From a checkpoint of a small transformer trained on Wikipedia: LayerNorm before each block.
Each number is 128 + 32 x the weight over the matrix's rms, rounded and kept within 0 to 255. Layers, rows and columns count from 0.

# layer 2 MLP up, 3072x768, rms 0.036, rows 788-840, columns 320-383
[[167 149  91 136 191 136  96 113 147 124 157 114 124 104 118 140 199 124 134 105 103 171 142  77  73 140 144 155 178 105 193 122 163 100  98 188  60  79 177 143  84 174 123 131 151 113 158 114 114 117  93 146 168 191  79 129 206 128 188 180 105  75 175  89]
 [163  97 111 162  96 127 108 101  91 135  79 179 174 141 143 107 143  62 134 111 164 128 150 170  91 117 157 108 105  78 111  95 102 123 142 125  63  92 124 157 137 125 132 122  97 151 145  64 117 122  92 101 101  84 137  80 237 149 164 209 158 141 124 148]
 [167 110 110 107 107 186 144 114 131 111 167 130 133 193 134 144 167 132 147 187  67 168 128 131 110 132 181 150 134 101 132 110 109 136  99 179 125 149 175 132 160 154  87  76 157 134  55 104 121 104 112 152 130 120 108 150 156 153 145 164 116 140 144 156]
 [114 141 112  84 129 166 118  87 150  85 110 170 137 102 100 132 138 145 165 103 126 121 121 108 148 161 128 143  86  73 151 148 111 187 162 126 130 166 104 117 144 133 117 133 134 118  78 115 106 153 173 133  74 121 163  76  89 144 177 176 196 147  91 160]
 [161 135  94 216 164  93 186 165 140  96 166 128  81 115  93 126 148 127  80 162 155 116 140 122  87 133 173 147 121 130 141  99 148  90  96 103  83 143 122 211  97 147 140 119 101  98 160  87 139 132  91  89 126 141 139 173 107  99 147 185  92 139 171 123]
 [114 162 121 174 119 212 147 141 154 133 154  88  97 122  65 130 161 138 188 180 205 174 127 127 133 149 134 170 157 152  86 127 120 135 127 125 124 159 146 140 151 150 139 101 160 118 115 182 126 175 135 146  86 152 184 150 179 239 146 117 111 148 179 150]
 [152  76 100 129 154 147 148  89  99 127 153 125  78 159 150 161 124 168 191 130 114 159  85 130  91 121 110 169 117 121 138 136 110 122 100 136 132 176 155 206 110  82 159 122 157 119 135 163 132 135 146 137 175 173 162 169 105 187 117 160  99  92 163 117]
 [173  91 149 123 127 128 198 115 102  49 122 122  93  89 151 141 119 116 127 147 103 133  95 112  83 143  82 115 143 155 119 106  94 125 124  92 128 121 138 184 122 130 146 123 171 117 177 149 118 110  88 133 119 112  97 125 121 101 136 117 118  99 122  98]
 [146 118 122 185 156  95 111 108 105 104  67 124 180 112 157  89 105 146 125 122 142  96  98 132  74 123 141 161 135 106 115 112 169 138  83 139 151  76 201 122  76 123 107  91 102  69 108 147 117 182 117 146 137  94 148 132 109 108 164 154 102 115 101 109]
 [130 135 123 159 113 102 123 130 160 185 120  92 152 116 134 118 117 145 144 160 164  98 136 121  90 100 152 145 158  96 111  66 146 156 122 185  92 110 124 140  94 125 113 103 149  98 138 124 132 152 143 127 153 167 129 145 109 165 169 175 141 129 148 137]
 [150 111  58 140 163 107 115  88 152 144  96 106 201  99 107 125 118 108 131 117 179 120  78 119  59 126 140 129 134 105 116 119 132 184  65 141  98 153 123  86  74 115 109 114 135 113  84 127 127 174 137 149 139 154 149 120 169 138 130 171 103 148 115 106]
 [140 141 133 144  94 199  98  57 113 111  90  83 118 107  55 131 174 129 142 130 115 198 143  74 161 151 120 198 100 139 121 139 129 114 111 115  85  96  92 131 102 163 139  87  94  97 119 147 129  98 135  89 124 138 182 140 194 172 106 118 125 119 147  96]
 [154 124 162 113 110 102 111 150 139 174  83 148 184 137  63  66 118 174 116 140 136  43 147 155  52  90 162 175 143 149 136 169 147 149 185 212 141 120 157 122  71 107 121 153 100 143 134 103 102 110 131 118  86 158  93 138 119 140 155 141 153 150 135 139]
 [110  74 142 104 179 135 145 133 140 169 119  95 109 103  59  99  93 181 126 192 145 110 145 136 173 124 175 143 138 132  57 134 165  84 141 170 143 149 167 145  62 150 189 128 127 134 123 103 128 189 141 121 134  77 185  87 161 101 166 158 109 123 134  71]
 [113 107 133 155 159 149 151 176 174 129  97  98 129 100 145 106 165 148 112 146  82 127  96 174 152 105 119 219 145 129 142  83 137 164 172 114  78  89 174 159  59  79 109 113  96  96 130 108 176 143 175 128 126 114 171 129  84 124 148 124 158 129 149 110]
 [178  95 144 162 107 170  72 129 170 201  67 109 127  85 149 134 140 125 151 153 139 161 119 101 134 155 158 115 212  40  77 166 141 173 166 111 153 168 153 139  62 175 115  55  82  96  71 105 148 134 152 133 123 147 104 161 159 117 115 108 143  79 137  75]
 [122 109  99 146 178  92  81  85  97 120 115 131 217 127 119  66 129 169 116 108  91 112  78  86 140 151 106 175  75 174 117 126 136 118 115  82 149  83 149 134  19 138 109 133 128 134 159  81  89  64 131 104 142  41 163 197 139 149 112 160  89 176  99 125]
 [157 107 128 122 110 134 132  74 134  86 105 138 149 115 109 138 137 138  81 122 121 103 140 115 128 173 130 176 153 151 149 134 135  84  97 138 111 119 116 150  30  93 170 145 115  86 107 100 107 112 191  76 118 126 132 143 110  84  99 154 163 139 147 135]
 [128 136  86 136 178 159  97  68 152 143 119 149 129 129 131 143  98  88 147  77 167 189  88 136 102 135 199 153 166 167 176 138 103 146 138 121 160 127 153 118 113 116 122 127 129  86 140  90 121 152 119 117 121 170 144 135 155 128 133 131  90  84 160  95]
 [129  78 176 141 173 163 127 167 126 164  85 119 150 111 108 136 144 137  84 149  94 132 136 151 188 142 118 128 150 160 178 125 126 118 162 104 113  36 165 111  90 202 117 181 109 127 161 110 150 155 203  79 105 122 143 104 153  88 155 111 171 116 128 125]
 [168  94 157 155 135  68 139 186 112 155 118 107 168 133 105 123 123 139 153  97 107 151 101 174 154 142 201 146 121 125 113 152 186 109 122 134 159  68 157 138 138  99 109  82 125  86 103  73 193 123 118  96 130 117 142  73 168 151 146 132 130 142 117  97]
 [153 142  93 106 136  95 111 123 143 170  96 140  98 143 183 149 133  72 101 118 175 125 133  34 177 130 170  99  70  81 155 181 147 125 158 146 166 131 117 108 152 140 130 109 146 101 132 134 184  92 128 124 133  95 112 126  95 157 141 134 162  74 123  98]
 [113 122 164 128 127 119 164 139 157  76 160 110 107 138 168 131 157 113 129 132 101 139  90  85 125 158  82 181  91  99 172 165 115  46 134 136 120  99 127 131  84  76 154 156 119 151 125 118 119 156 106 170 206 102 110 181 118 184 125 169 154 132  66 130]
 [117  88 133 128 151 152 111 168 147 144  66 112 203 134 101 135 133 127 148 105 131 128 127  69  93 104 113 147 200  93 112 147 131 153  94 133 127 110 167 125  71 120 101  97 118 117   0 100 132  94 139 146  82 136 104 100  66 143  96  96 142 108 174 160]
 [ 92 136 134 117 132 104 141 140 183 137  99 135 172 130  73 119 179 115  99 129  77 146 156 119 107 163 179  52 128 128  72 114  93  85  82 173 142 101 137 161  88 127 145  89 122  79  52  90 123 133 109 164 151 116 143 104 191 130 170  99 132 136 145 113]
 [112 121  86 125 121 150 142  88 129 125 172  96 117 101 174 174 143 121 185 196 163 182  91 171 162 205 159 100 110  58 119 154  88 112 108 149 149 106 103 170 104 130 168 100 169 131  38  63  82 120 144 144 130 170 150 181  74 114 153 174 151 120 107 148]
 [ 86  98 111 174  99  97 160 132 119 155  84 110 161 111  14 152 200 110 106 143 101 124 144  85  80 126 213 126  95 181 197 141 161 121 129 144  92 163 142  91 125 186 139  93  96 143  86 119 129  62 132  83 142  79 119 181 125 108 160 124 111 117  88 110]
 [183  95 101 129 131 154 176 127 147  91 139 165 146 131 132 112 112 125  80  84 137 131 118  88  91 128 126 115 123 143  78 187 132 128 115 141 132 105 112 137 111 139 190 147 146 125 119 121 143 104 101 104 130 119 130  45 153 136 109 157 149 141 178 117]
 [106  91  94 153 149 167  71 123 158 132 112 113 111 140 121 151 106 153 113  95  93 167  86 169 177 152 144 156 143 148 154 116 154 143  37 121 154 169 129  55 102 100  91 140  89 130  83 173 111 162 118 161 139 108 184 177 151 145 166 141 107 158 118 115]
 [132 167  82 161 217 152 155 151 132 141 161 140 146 101 114 158 157 166 131 131 109 155  86 114 113 151 149 158 136 108 169 106  84  65  50 101  95 119 144 151 140 157 134  75 131 122 116 141 124  98  85  78  99 153 102 125 107  95 183 119 134 109 106  48]
 [131  88  91 121 117 128 141 121 126 116 100  78 140 159 126 157 159 203 108 126 105 128 138 100 101 136 130 196  72  34 194 178 105 133 138 143 110 104 108 122  85 179  99 115 121  75 132 122 138  82 141 159 123 140  79 118 110 115 200 195 116 111 114 114]
 [127  98 111 155 178  94 143 145 167 163 119  13 120 141 124 150 184 146 118 128 147 151 100  96 118 220 158 128 159  55 102 149 121 132 111 139 186 127 135 204  94  83 162 133 140  84 126 131 110 133 132  88 121 134 100 147 129 161 158 114 151 145 178  61]
 [156 151 113 156 113  71 124 136 143 137 135 113 182 100 141 122 147 120 125 116 112 149  96  87 103 127 146 141 164  97 151 126 172 144  63 107 135 128 141 148  94 136 135 111 146  89 141  88  84 117 125 149 122 131 158  98 132 131 154 152 136  99 125  81]
 [ 95 143 168 176 128 126  86 121 181  78 131  69 145 121 148 134 120 156 140 120 138 156 143  70 169 127 125 196  93 145 116 125 100  99 153 123 148 138  73 129  29 174 130 121 107  94  78 100 143 101 134 168 143 155 167 207 176 124 127 137 168 154 124 106]
 [145  82 159 149  79 200 154 200 167 135 115 114 128 171 140 100 146 182 153 101 136 118 129 113  45 175 111 188  98 143 167 170 150 183 145 103 164  28 109 189 145 170  74 149 107 126 126 135 149 105 110  92 123 117 130 180 145 152 187  69  91  76  97 103]
 [157 124 172 111 173 140 138 133 149 171 148  56 128  83 139 163 128  54 134 134 114 121 124 194 153 133 179 178 186 127 170  95 135 132 144 166 117 167 121 130 117 137 209 161 151 130  79 116 157 113 181 172 164 108 138 151 198 113 140 181  87 166  78  96]
 [179 152 157 146 156 153 215 190 123 113  83  47 162 147 158  91 158 136 166 122 103 119 147  82 197 122 165 174  95  53 131 133 172 186 113 133  78  71 194 166  83 196  57 110 212  87 135 114 133 154 110 162 147 147 104 199 185  79 111 139  89 130 188 128]
 [ 93 130 107 164 129 167 130  91 141 154 117  92 126 153 101  88 110 128 133 153 111 189 103 158 101 175 158 125 125  26  89 153 125 149 124 200 111 125 141 122  84 113 153  81 211 105  94 151 107 117 136 178 180 142 150  90 122 109 139 104 135 100 106 100]
 [127  37  67  37 141 184 174 114 158 201 127 140 115 113 185  98 110 156 146 139 116  88 155 143 173 164  80 165 147 146  70 127 185 103 168 133 135  85 173 118 133 132 128 105 151 112 174 117  83  74 132 111 122 119 133 214  98  66 154 111 115 130 125  91]
 [114 116  86 158  83 109 138 131 170 179 108 126 193 145 134 137 108 123  89 112 101 143 123  66 118 142 195  75 130  81 149 137 150 132 127 155 137  62 103 115  79  88 107 134 122 122  47  68  96  81  68  95 147 119  84 148 161 135 113 168 144 121 199 152]
 [166 122  93 107 132 143 152  69 130 144 150 140 104  97 142 139 156 132 149 165 147 163 132 129 131 119 191 125 169 122 139 105 142 120 100 196 140 145 158 150  95 142 180  97 147  84 126 172 152 186 119 148 121 128 101  76 143 167 157 131 174  96 177  76]
 [117 143 103 134 128 156 148 147 111 114 150 140  86 104 113 124 105 147 118 154 108 147 148 185 114 129 114 121 180  95  97 124 131  85 125 150 161 160 188 140 154  91 129 160 111 116 138 130 135 181 147 162 143 144 150 147 181 107 118 118  85  86 135 123]
 [187 149  28 140 179 149 159 106 193 132  92  63 106 140 113 118 150 127 117  86 109 126  95 130 129 141 116 142 154 101 123 116 147 126 107 180 115 147 231 141 106 120  76 106 130 115 119  82 110  83 128 105 163 187 128 153 140 113 149 186 120  71 140 116]
 [ 70 121 113 151 163 131 145  93 146 132  39 128 137 101  60 147 135  96  97  93 195  98 115  78 153 144 162 115 179 102 129 113 134 149 108 163 172 105 104 155  71 125 165 100 166 109 159 114 140 137 142 191 179 107 135 160 191 107 103 148 137 117 130 117]
 [140 117 142 127 123 118 114  89 129  83 117  99 123 123 137 128 168 183 113 130  80 167 130 172 168 161 143 129 111 138 117 127  71  88 176 110  88 196 157 137 121 158 136  65 120 148  89  52 133 115  81 154 155 196 170 138  93  95 138 130 125 122 109  98]
 [151  95  76 125 130 139 171  76 127 115 121  91 130 108 131 147 169  95 159 108 135 138 113 112 105 142 142 124 115  67 116  75 146 117 137 179 123 107 128 158  83 107 184 136 134 147 123 122  94 128 138 112 162 142 155  86 167  99 148 135 149  84 127 112]
 [129 144 151 111 159 134 126 117 121 157  66 113 171  98 128 111 148 107 188 124  56 121 124 136 161 173 177 103 133  76 124 121 140 127  99 165 132  58 135 142  35 146 164 124 112 134 152  54 125 125 112 125 114 104 121 162  81  97 165 166  77 103  80 106]
 [154 116 120 214 111 141 107 135 122 145  95 121 118 121 104  44  93 119 161 164 120 124 106 124 136 118 125 141 150 116 181  94 121 138 117 174  85 117 150 137  65 142 112 157 118 161 101 135 119 151  84 157 139 126 171  95  89 153 201 230 145 121 125 164]
 [120 104  78  90 151 139 156 122 183  77 164  88 150 127 144 146 155  75  89 122 175 130 166 133 126 141 150 101 107 118 153 116 127 120  97 168 161 106 147 105 163  99 159 111 100 128 106 162  93 116 133  91 142 173 105 133 196 115 148 132 115 113 160 127]
 [142  66  97 155 166 125 103 102 168 166  91 146 162 116 126  67  79 135  75  89 138 107  96  77 120 145 168 158 119 141  89 158 212 171 110 155  70  89 122 149  91 163 123  81 154  99 124 132  97 122  88 159 112 107 112 158  94 120 193 137  98  97 145  81]
 [ 87 159 129 103  91 128  94 106 125 103 141  95 145 112 167 107 101  75 138 118 159 121 161  93  98 129 136 106 128 118 113 125 111 164 104 119 122  84  89 156 134 213 111 152 179 119 128 149 141 127 138 146 107 126 175 137 148 104 101 132  99  82 126 108]
 [178 147 144 164 183 154 154 134 148 132 109 160 125 119  61 135 174  85 120  85 149 125 155 130  83 114 132 137 106 125 114 118 144 133 135 140 124 100 133 172 113 114 178  96 114 120 156  40 139 121  53 152 115 151 141 118 135 154 137 194 113  98 127  81]
 [130 132 114 121  82 139 143 127 131 139 115 110  89 106  95 126 139 165 116 133  62 146 144  32  62 107 158 174  92 181 141 110 141 148 156 131 153  56 198 146 148 124 149  68 136 124 120  94 149 140  85 106 136 161 123 165 160 146 132  99  71 129 136 102]]
# layer 2 MLP down (transposed), 3072x768, rms 0.034, rows 788-839, columns 320-383
[[139  75 126 108 140 147 207 151 142 123 114 101 145 149 171  90 144 121 136  70 115  91 159 106 146 139  64 183  51 148  78 171 145 156 172 125 152  71  84 149  71 157 104 182 154 132 123  52 125  84 153 163 108  28 133 156 162 126 128 178 231  83  58  90]
 [155 170 123 126 148 108 149 130 119 128 123 172 113 119  54 124 164 138 153 132  80 138 104 119 147  89 115 137 117 175 101 127 120 138 117 114 120 195  99 121 108 165 140 107 102 128  69  67 143 165 180 124 108  94  92 123 113 172 112 191 200 132 109  54]
 [206  82 149 135 148 177 148 159 108 107 147 149 154  96  86 119 134 161 104 134 144 151 126 103 132 108 122 128 146 104 140 110 123 120 131 112 152  84 131  86 163 132 137  88 152  57 151 190 157  89  78 160 111 112 136  99 173 174 103 128 109 130 115 138]
 [148 212 137  99 144 124 155 121 116 137 110 101 145 140  81 138 135 110  91 196 125 139 141 111 106 145 147 129 164 143 130 123  77 151  80 127  87  87 173 101 100  97  93 148 148 148 103 195 136 111  96 112 113 144  46 160 106 112 158 141 157  81 123 142]
 [152 109  67 151 100 181 150 152  88  57 199  82 138 164 190 113 167 145  65 160 129 166 204 127  68  87  94  91  95 164 121 139 145 114  73  99 134 135 153  84 136 213  94 122 118  63 147 112  98  94 189 115 139 150 112 100 141 156 116 149  92 127 115 182]
 [145  88 115 109 127 112 153 149 157 116 138 116 126 140 167 103  71 111  67 162  73 129 114  59 135  87 116 124  97 119 185 137 151 123 112 115 104 120 152 140  87 110  99 143 102 131  96  59 104 149 111 104 158 109 111 155 126  84  43 148 157  83 124 151]
 [165  82 148 181  90 140 158 137 146 129 136  99 118 121 139 173 121 129 156 152 145 143 101 160 124  75  99 178 154  95 193  86 123 150 161 168 127 114 131 141  64 113 158 136 129  65 110 132 124 137 120  98 177 154 104 178 101 141 176 100  97  78 156 172]
 [132 128 124 157 123 128 115 114 123 129 128  98 151 149  73 101 193 109 130 122 105 151 149 120 125 132 152 168 152 175 154 127  96 147 153 133 139  84  90 154  83 139  96  79 127   7  66 160 141  98 187 119 135 139 142 111 144 136  81 159 123 153 121 111]
 [139 122 187 187 136 132 125 107 113  98 114 140  98 126 138 133 124  77 120 153 100 130 163 148 106 106 127 107 121 109 178 111 137 105 145 125 175  84 122 128 135 160 136 173 136  93 113 153 141 130 200 101 111 116 150 134 133 138  94 157 150 109  84 162]
 [158 150  93 200 134 155  67 120 163 151 129  77 131  75 140  97  81 123 135 165 157 159  98 135 120 156 188 128 195 121 124  98 172 111  80 117 169 133 122 113 159 137 151  70 169 129  86 197 156  70 111  75 114 141 216 130  74 121 159 142  75 111 126 181]
 [121 136 129 153 120 126 153  91 120 187 124 145 157 137 146 119 123 158 130 165 113 130 118 115 121  95 145 143 147 153 107 135  79  98 108 126 110 128 191 147 112  69  97 132 126  99 133 135 163 103 106 136  86 108 170 116  87 125 203 103 175 110 155 126]
 [117 122  83 134  82 137 112 161 119 128 137  61 127 142 138 122 118 112 112 182 113 163 152 118 123 167 162 103 133 146  86 122 120 116 103 139 117  84 107 132  93 148 176 123 207  96 113  52 130 152 144  80 127 116 179 114 109 143 177 185 129 101 207  95]
 [171 134 131 146 159  78 102 179 111 152 137 144 116 128 147 109 106  95 165 123 113 177 179 146  83 122 113 160  91 105 138 156 130 130 102 109  99  63 151 159  96 181 194 124 130 125  99  92 122  97  94  99 111  98  89 144 120 149 110 153 132 149 130 196]
 [134 130 155  67 146 149 144 117 117 107 103 106 123 163 162 137 131 102 116  95 116 150 147  89 134 156 132 126 137 142 173 125 128 133 132  76 120 122  93 150 162  72 198  98 110 140 168 136 119 101 145 144 111 138 136 147 128 109  75 134 116  78 113 156]
 [117  87 121 105  88 140 143 171 146 106 143 165  82 121 113 160 105 162 146 142 163  97 105 115 117 127 148 147  81 114 125 129 114 188 201  87 109 141 118 166  47 100 158 177 135  98  60 116 126 119  90  68  87 115 176  62  99 117 152 123 112 179 124 136]
 [161 174 139 152 125 154 132 119  78 190 176 152 108 121 125 104 169  78 134 160  56 138 177 118 111 114 171 146 144  83  76  99 165 127 201 155 109 124 141  68  98 130 134 115 127 135  97 189  95 117 166 157  76 108 118 138 154 145 148  70 161 132 185 156]
 [158 108 146 105 104  91 146 143 110 125 178 131 147 126 138 110 125 172  73  68 101  57  98 100 132  61 204 121 152 153 129 120 164 110 118 107 122 163 160 121 102 169 126 126 107  98 126 100 145 173 117 138 175  92 138 140 140 162 130 132 155 142 165 104]
 [110 137  55 128  87 141 112 137  97 152 152 138  92 140  64 126 144 127 121 116 119 130 115 136 112 165 159 124 130 170  64  98 169 123 150  66  83 128 154 144  46  93 157 113 117   0  59 167 135 108  84  80  95  97 139 136 132 196  85 132 129 135 128 101]
 [105 120 116  92 129 122 112  67 124  54 111 133 113 126 137 118  74  56 112 117 133  71 128  99 120 139 143 145 173 150 136 112 136 166 144 146 117 120  47 143 111 116 154 149 139 108 132 146 111 148 123 109 133 134 178 158 148 156 152  77 126 109 159 128]
 [ 84 112 127 103 135 130 101 155 121 151 101 180 204 133 105 134 115 103 131 140 133 132 130  97 204 146 152 114 114 181 144 138 127 147  77 141 140 134  68 179  75 145  93 121  66 134 107 130 132 148 128 119 129 154  96 119  83 237 130 149 148 175 113 147]
 [164 131 130 110 111  95 112  98 108 151 138 138 111 144 144 110 155  87 138 178 180 130 103 137 145 161 182 130 158 106 136 112 121 187  76 142 110  95 161 149 156  98 182 125 154  74 120 119 152 194 123 115 152 128  94  97  65 125 129 135 123  59 131 123]
 [162 149 100 111 159 161 112  86  98  77 139  82 157 100 117 136 160 114 103 119 144  95 147 121  95 141 134 185 120 121 102 148 119  87 151 108 100 107 112 208  59  50 143 170 141 131 143  91  97  84 166 131 157  99 130  58 130  61 177  96 105 124 174 182]
 [ 71 109 117 149 121  94 103 135 129  84 147 137 154 121 177  87  74 120 134 117 137 179 112  98  79  89 192  96 128 119  89 140 134 132 124  79 114 130 137 193 134 167 110 109 126 135 170 162 153  69 176 122 136 145 170 111 122  89 129  96 130  43  85 104]
 [179 139 111 109  69 139  92 119 151 133 155  81 116 107 153 102 131  93 185 134 133  92 119 171 153 142 107 155 130 154 168 124 121 176 144 149  90 133 129  77 122 114 129 147 132 112 125 131 116 118 138  81 200 122 119 191  83 168 135 141 129  70 182 138]
 [ 89 125 153 140 128  93 102 111 158  74 162 147 108  97  94 169 131 120 166 181 129 167 118 167  69  72 128 121 102 130  85 128 142 149 112 139  89 173 172 176 110 191 148 130 112  58 174 100 106 115 149 117 132  92 176 134  93 122  83 127 168  82  94 143]
 [169  62 123 119 150 162  24  82 161  21 144 136 159 171  90  86 120 147 163 111 107 164 150 117 102 112 130 108 143 161 125 152 165 124 150 141 104 112 103  63 166 133  87 116 119  58  75  95 133 144 156 207 171 105 210 121 173 139 165 163 135 103 116 141]
 [ 95 151 125 125 194 118 155 145 128 105 116 141  44 132  65 168 169 110 162 182 160  96 138  55 164 199 143 140 136 162 129 129 117 138  82  71 113 110  90 166 149 105 125 132  86  49  82 205 192 127  81 152  95 137 125 152 124 136 162  63 138  95 145 124]
 [121  97  84 140 130 108 115  79 115 129 156 133 195  88 121 144 121  70  74 104 162 149 108 112 126 103 181 156 137  90 154 129 142 209 126 141 128 137 135 162 131  79 160 124 146 110 130 152 135 115  88 113 148 130 100  94 126 128 127 130 176  73 151 158]
 [157 131 143 103 149  62 115 128 132 161  82  93 122 113 123  78 140 117 126 108 121 149 111 149 147  58 168 164 190 171 112 127 138 115  91  76 102 196 171 159 112 181 112 134  76 146  97 148 133  87 125 113 126 119  73 198 100  85  87  92 110 150 130 132]
 [137  65 186 102 142  54 134  93 134 125 123  97 163 103  83 133  93 168 153 174 113 153 173 136  97 111 125 153 138  70 189 103 142 112 184 113 122  88 149 203 184  95  71  78 126 107 117  77  96  90 180  83 111 137 150   0 118  53 140  61 118  65 161  73]
 [152  96 117 111  97 134 154 111 111 154 138  82 150 132 125 112  63 215  89 116  80 139 114 108 131 108 128 102 186 113 133  97  98 136  91 159 170 141 150 140 102 137 104 101 131   0 178 145 133  66 166  74 123 167 120 180 137  98 135 199 161 143 113 112]
 [ 41 136 121  64  46  78 185 121 138  48  80 133 106 157 117 146 122 167 122 211  43  40 150 120 139  71  58 124 154 140 148 122 133 100  90 142 170  87  49  64 159  64 139 140  98 131 174  73 181 112 180 162  96 156 163 117 111 129 150 153 167  97  67 133]
 [134 103 131 145 137 113 162 108 114  90 136  61 105 136 129 120 162 115 123  74 182 167 180 179 135 128 112 155  77  39 112 158 106  73 149  87 154  72 152 114 146  95 155 128 125  93 170 125 123  96 154 172  74 144 134 125 127 116  82 132  96 161 130 131]
 [ 89 130 115  97 127  86 148 168 128 114 137 129  92 155 131 126 128 193 113 181 155 146 167 137 102 151 111 123 100 117 122 180 101 177 157 107 144 136 138 152 148 122 102 128  79 221 170 150 158 149 101 112 117 125 121  85 120 164 132 121 145 148 106 137]
 [114 171  86 101  94 157  52 125 128  57 103 126 105 131 171 110 165 124  99 124 153 172  85 157 194 134 122 105  93 167 109 154 147  68 168 157 166 111 171 125 125  96 117  86 126  97 149 128 143 228 141 116 171 156  72 118 127 119 110 127 130 117 181 121]
 [164 176 129 160 146 153  94 103 119 145 112 142 144 137  99 128 115 124 172  89 141 103 132 152 126 129 172 122 122 105 134 132 124 107  89 153 131  58 203 197 131 135 194 155 108 118 161 133  69 116 136 139 255 116 177 182  99  98  64 157  73 107 175 140]
 [106 158 146 134 111 147 103 154 199 147 119 148 175  96 138  94 132 160 162 133 109 127 126 120 155 107 140 117 106 116 147 129 119 164 140 135 127 123 136 151 130 133 125 158 119 255 163 103 133 140 126 201 114 138  95 136 142 134 129 131 133 131 129 134]
 [ 77  99  88 129 126  59 189 147 110  88 132 176  77 164 115 141  83 145 119 120 102 145 217 146  95 123 134 108 114 162  67 172 153 163  30 128 146 124  97 164  95 119 100 108  90 204 126 143 125 123 145 141  70 187 106 136  82 114  91 126  92  88  84 154]
 [156  92 116  66  53 151 142 115 134 133 119 157  72 134 146 122  72  91  96 172 116 100 135  96 110 121 110 134 133 166  97  91 125 156  83  81  80 113 129 201 100 151 146 123 178  77  90  68  94 205  68 126 202 150  90 169 163 149 120 141  70 121 111 131]
 [ 92 153  91 127 180 122 119 101 144  93  97  76 140 120 194 125 126  98 129 113 119 121 121  90 104 135  77 132  99 142 189 124 121 148 154 112 125 112 147 124 157 164 107 123 189  89 151 150 102  94 127 114 150 154  94 196 147  79 127 129  92  85 167 107]
 [129  90  56 130 103 122 132  88 152 125 153 180 119 123 112  95 101 130 168  45 116 155 110 121 139 136 200 110 107 113 117 103 134 179 170 136 111  91 197 152 113  83 146 111 105   8 188 114 148 101 103 139 127 164 224 143 137 147 166 165 116 133 177  97]
 [ 99  73  79 111  63 129 115 107 115 155 140  97 115 139  93 138 169 144 120 159 139  51  77 166 112 110 162 127 120 136 143 100 129 128 117  83 184 115 138  92 104 136 143  84 110  44 105 152 111 161 129 172 162 129 129 137 106 143 146 129 187 161 177 136]
 [164  89 195  71 195  61 102 210 143 123 132 135  35 125 142 135 208 167 138  92 209  43 102  78  78  96  81 172 165 211 148 113 129 131 130 153  61  96 115 124  69  40  80 124 130  81 134 129 133 190 151  81 105 168 130 237 120 191 158  99 144  85  73 118]
 [ 74 149  88 191 162 119 127 112 139 139 148 110  99 118 148 144 173  76 142 100 165 121 119 144 130  98 163 118  90 133 129  88 102 147 177 107 120 163  96  69 113  78 172  85 174 102  57  99 148 148 121 131 165 117 176  80 146 145  95 181 103 167 116 154]
 [128 105 139  97 148 157 119  93 111 187 141 127 166 170 153 106 103  97 131 137 135 124 147 125 123 169 147 144 146  68  92 107 158  72 140 119 122  79 152  67 186 165 170 124 120  96 138 120 139  68 159 103 108 115  85 125 167 139 156 139  86  83 115  99]
 [179  82  82 160 161  93 139 122 143 146 137 102  94 134 114 111 126 122 130 167  90 161 139 144 128 143 122 130 114  95  92 102 132 121 118 133 117 127 111 139  71 169 157 116 174 163 129 123 129 148 102 160 121 116 159 141 116 152 139 145 153 103 210 106]
 [ 85 110 150 148 106  52 159 163 148 127 185 108 173 137  52  83 109 142 155 198 131 113 184  46 137  94 161 107 106 116 155 161  90 108 125 130 109 161 126 148 153 141 164 119  70 125 147 168 120  97  82 103 159 113  89  97 121 125 121 150  95 138 141  74]
 [145 118 142 116 138 156 141 177 140 195 159 189 136 126 120 129 120  73 125 149  89  98 159 150  55  94 128  91 121  70 163 178 132 168  59 182  87 146 114 118 107  84  80 120 181 124 105 165 107 126 124  94 123 186 106 146  56 138 123 108 185  55 139  76]
 [209 153 126 141 154 164  53 216 119 157 190 190 152 138 193  97 167 160 183 105 109 136 111 174 104 122 150 128 139 103 101 106 204 124 182 106  99  87  84 166 110  51 108 125 173 109 114 157 113 163 196 146 126 112  99 174  74 111 146  76 118  91 110 163]
 [ 83 157  96  98 174 112 199 131  78  89 140 163 136 154 196 144 172 119 135 152 122 127 165 157  95 129 103 186 173 144 160 103  99  99 131 166 121 145 134 132 136  86 113  94  87  84  84 145 106 127 152  97 125 134 174  80 114 116 111 152  93 123 151 135]
 [116 132 168 117 165 125  85 156 146 164 146 150 127 131 147 136 158 154 104 149 135 122 111 121 160 105  79 172 138 129 160 125 140 125  81 140 107 147 121 151 135 128 113 131 131 123 122  90 140 109 124 128 119 155  84 152  99 161 100 133 147 140 137 127]
 [159 124 117 109 111  96 130  85 113 117  72 133 114 135 100 110 186 115 108 176 129 136 102 103 142 102 118 162 162  92 103 135 147 186 113 141 109 125  79 147 132 141 137 133 153 121 130 138 126 131 119 174 109 176 154 121 101 121 163 170 141  91 157 128]]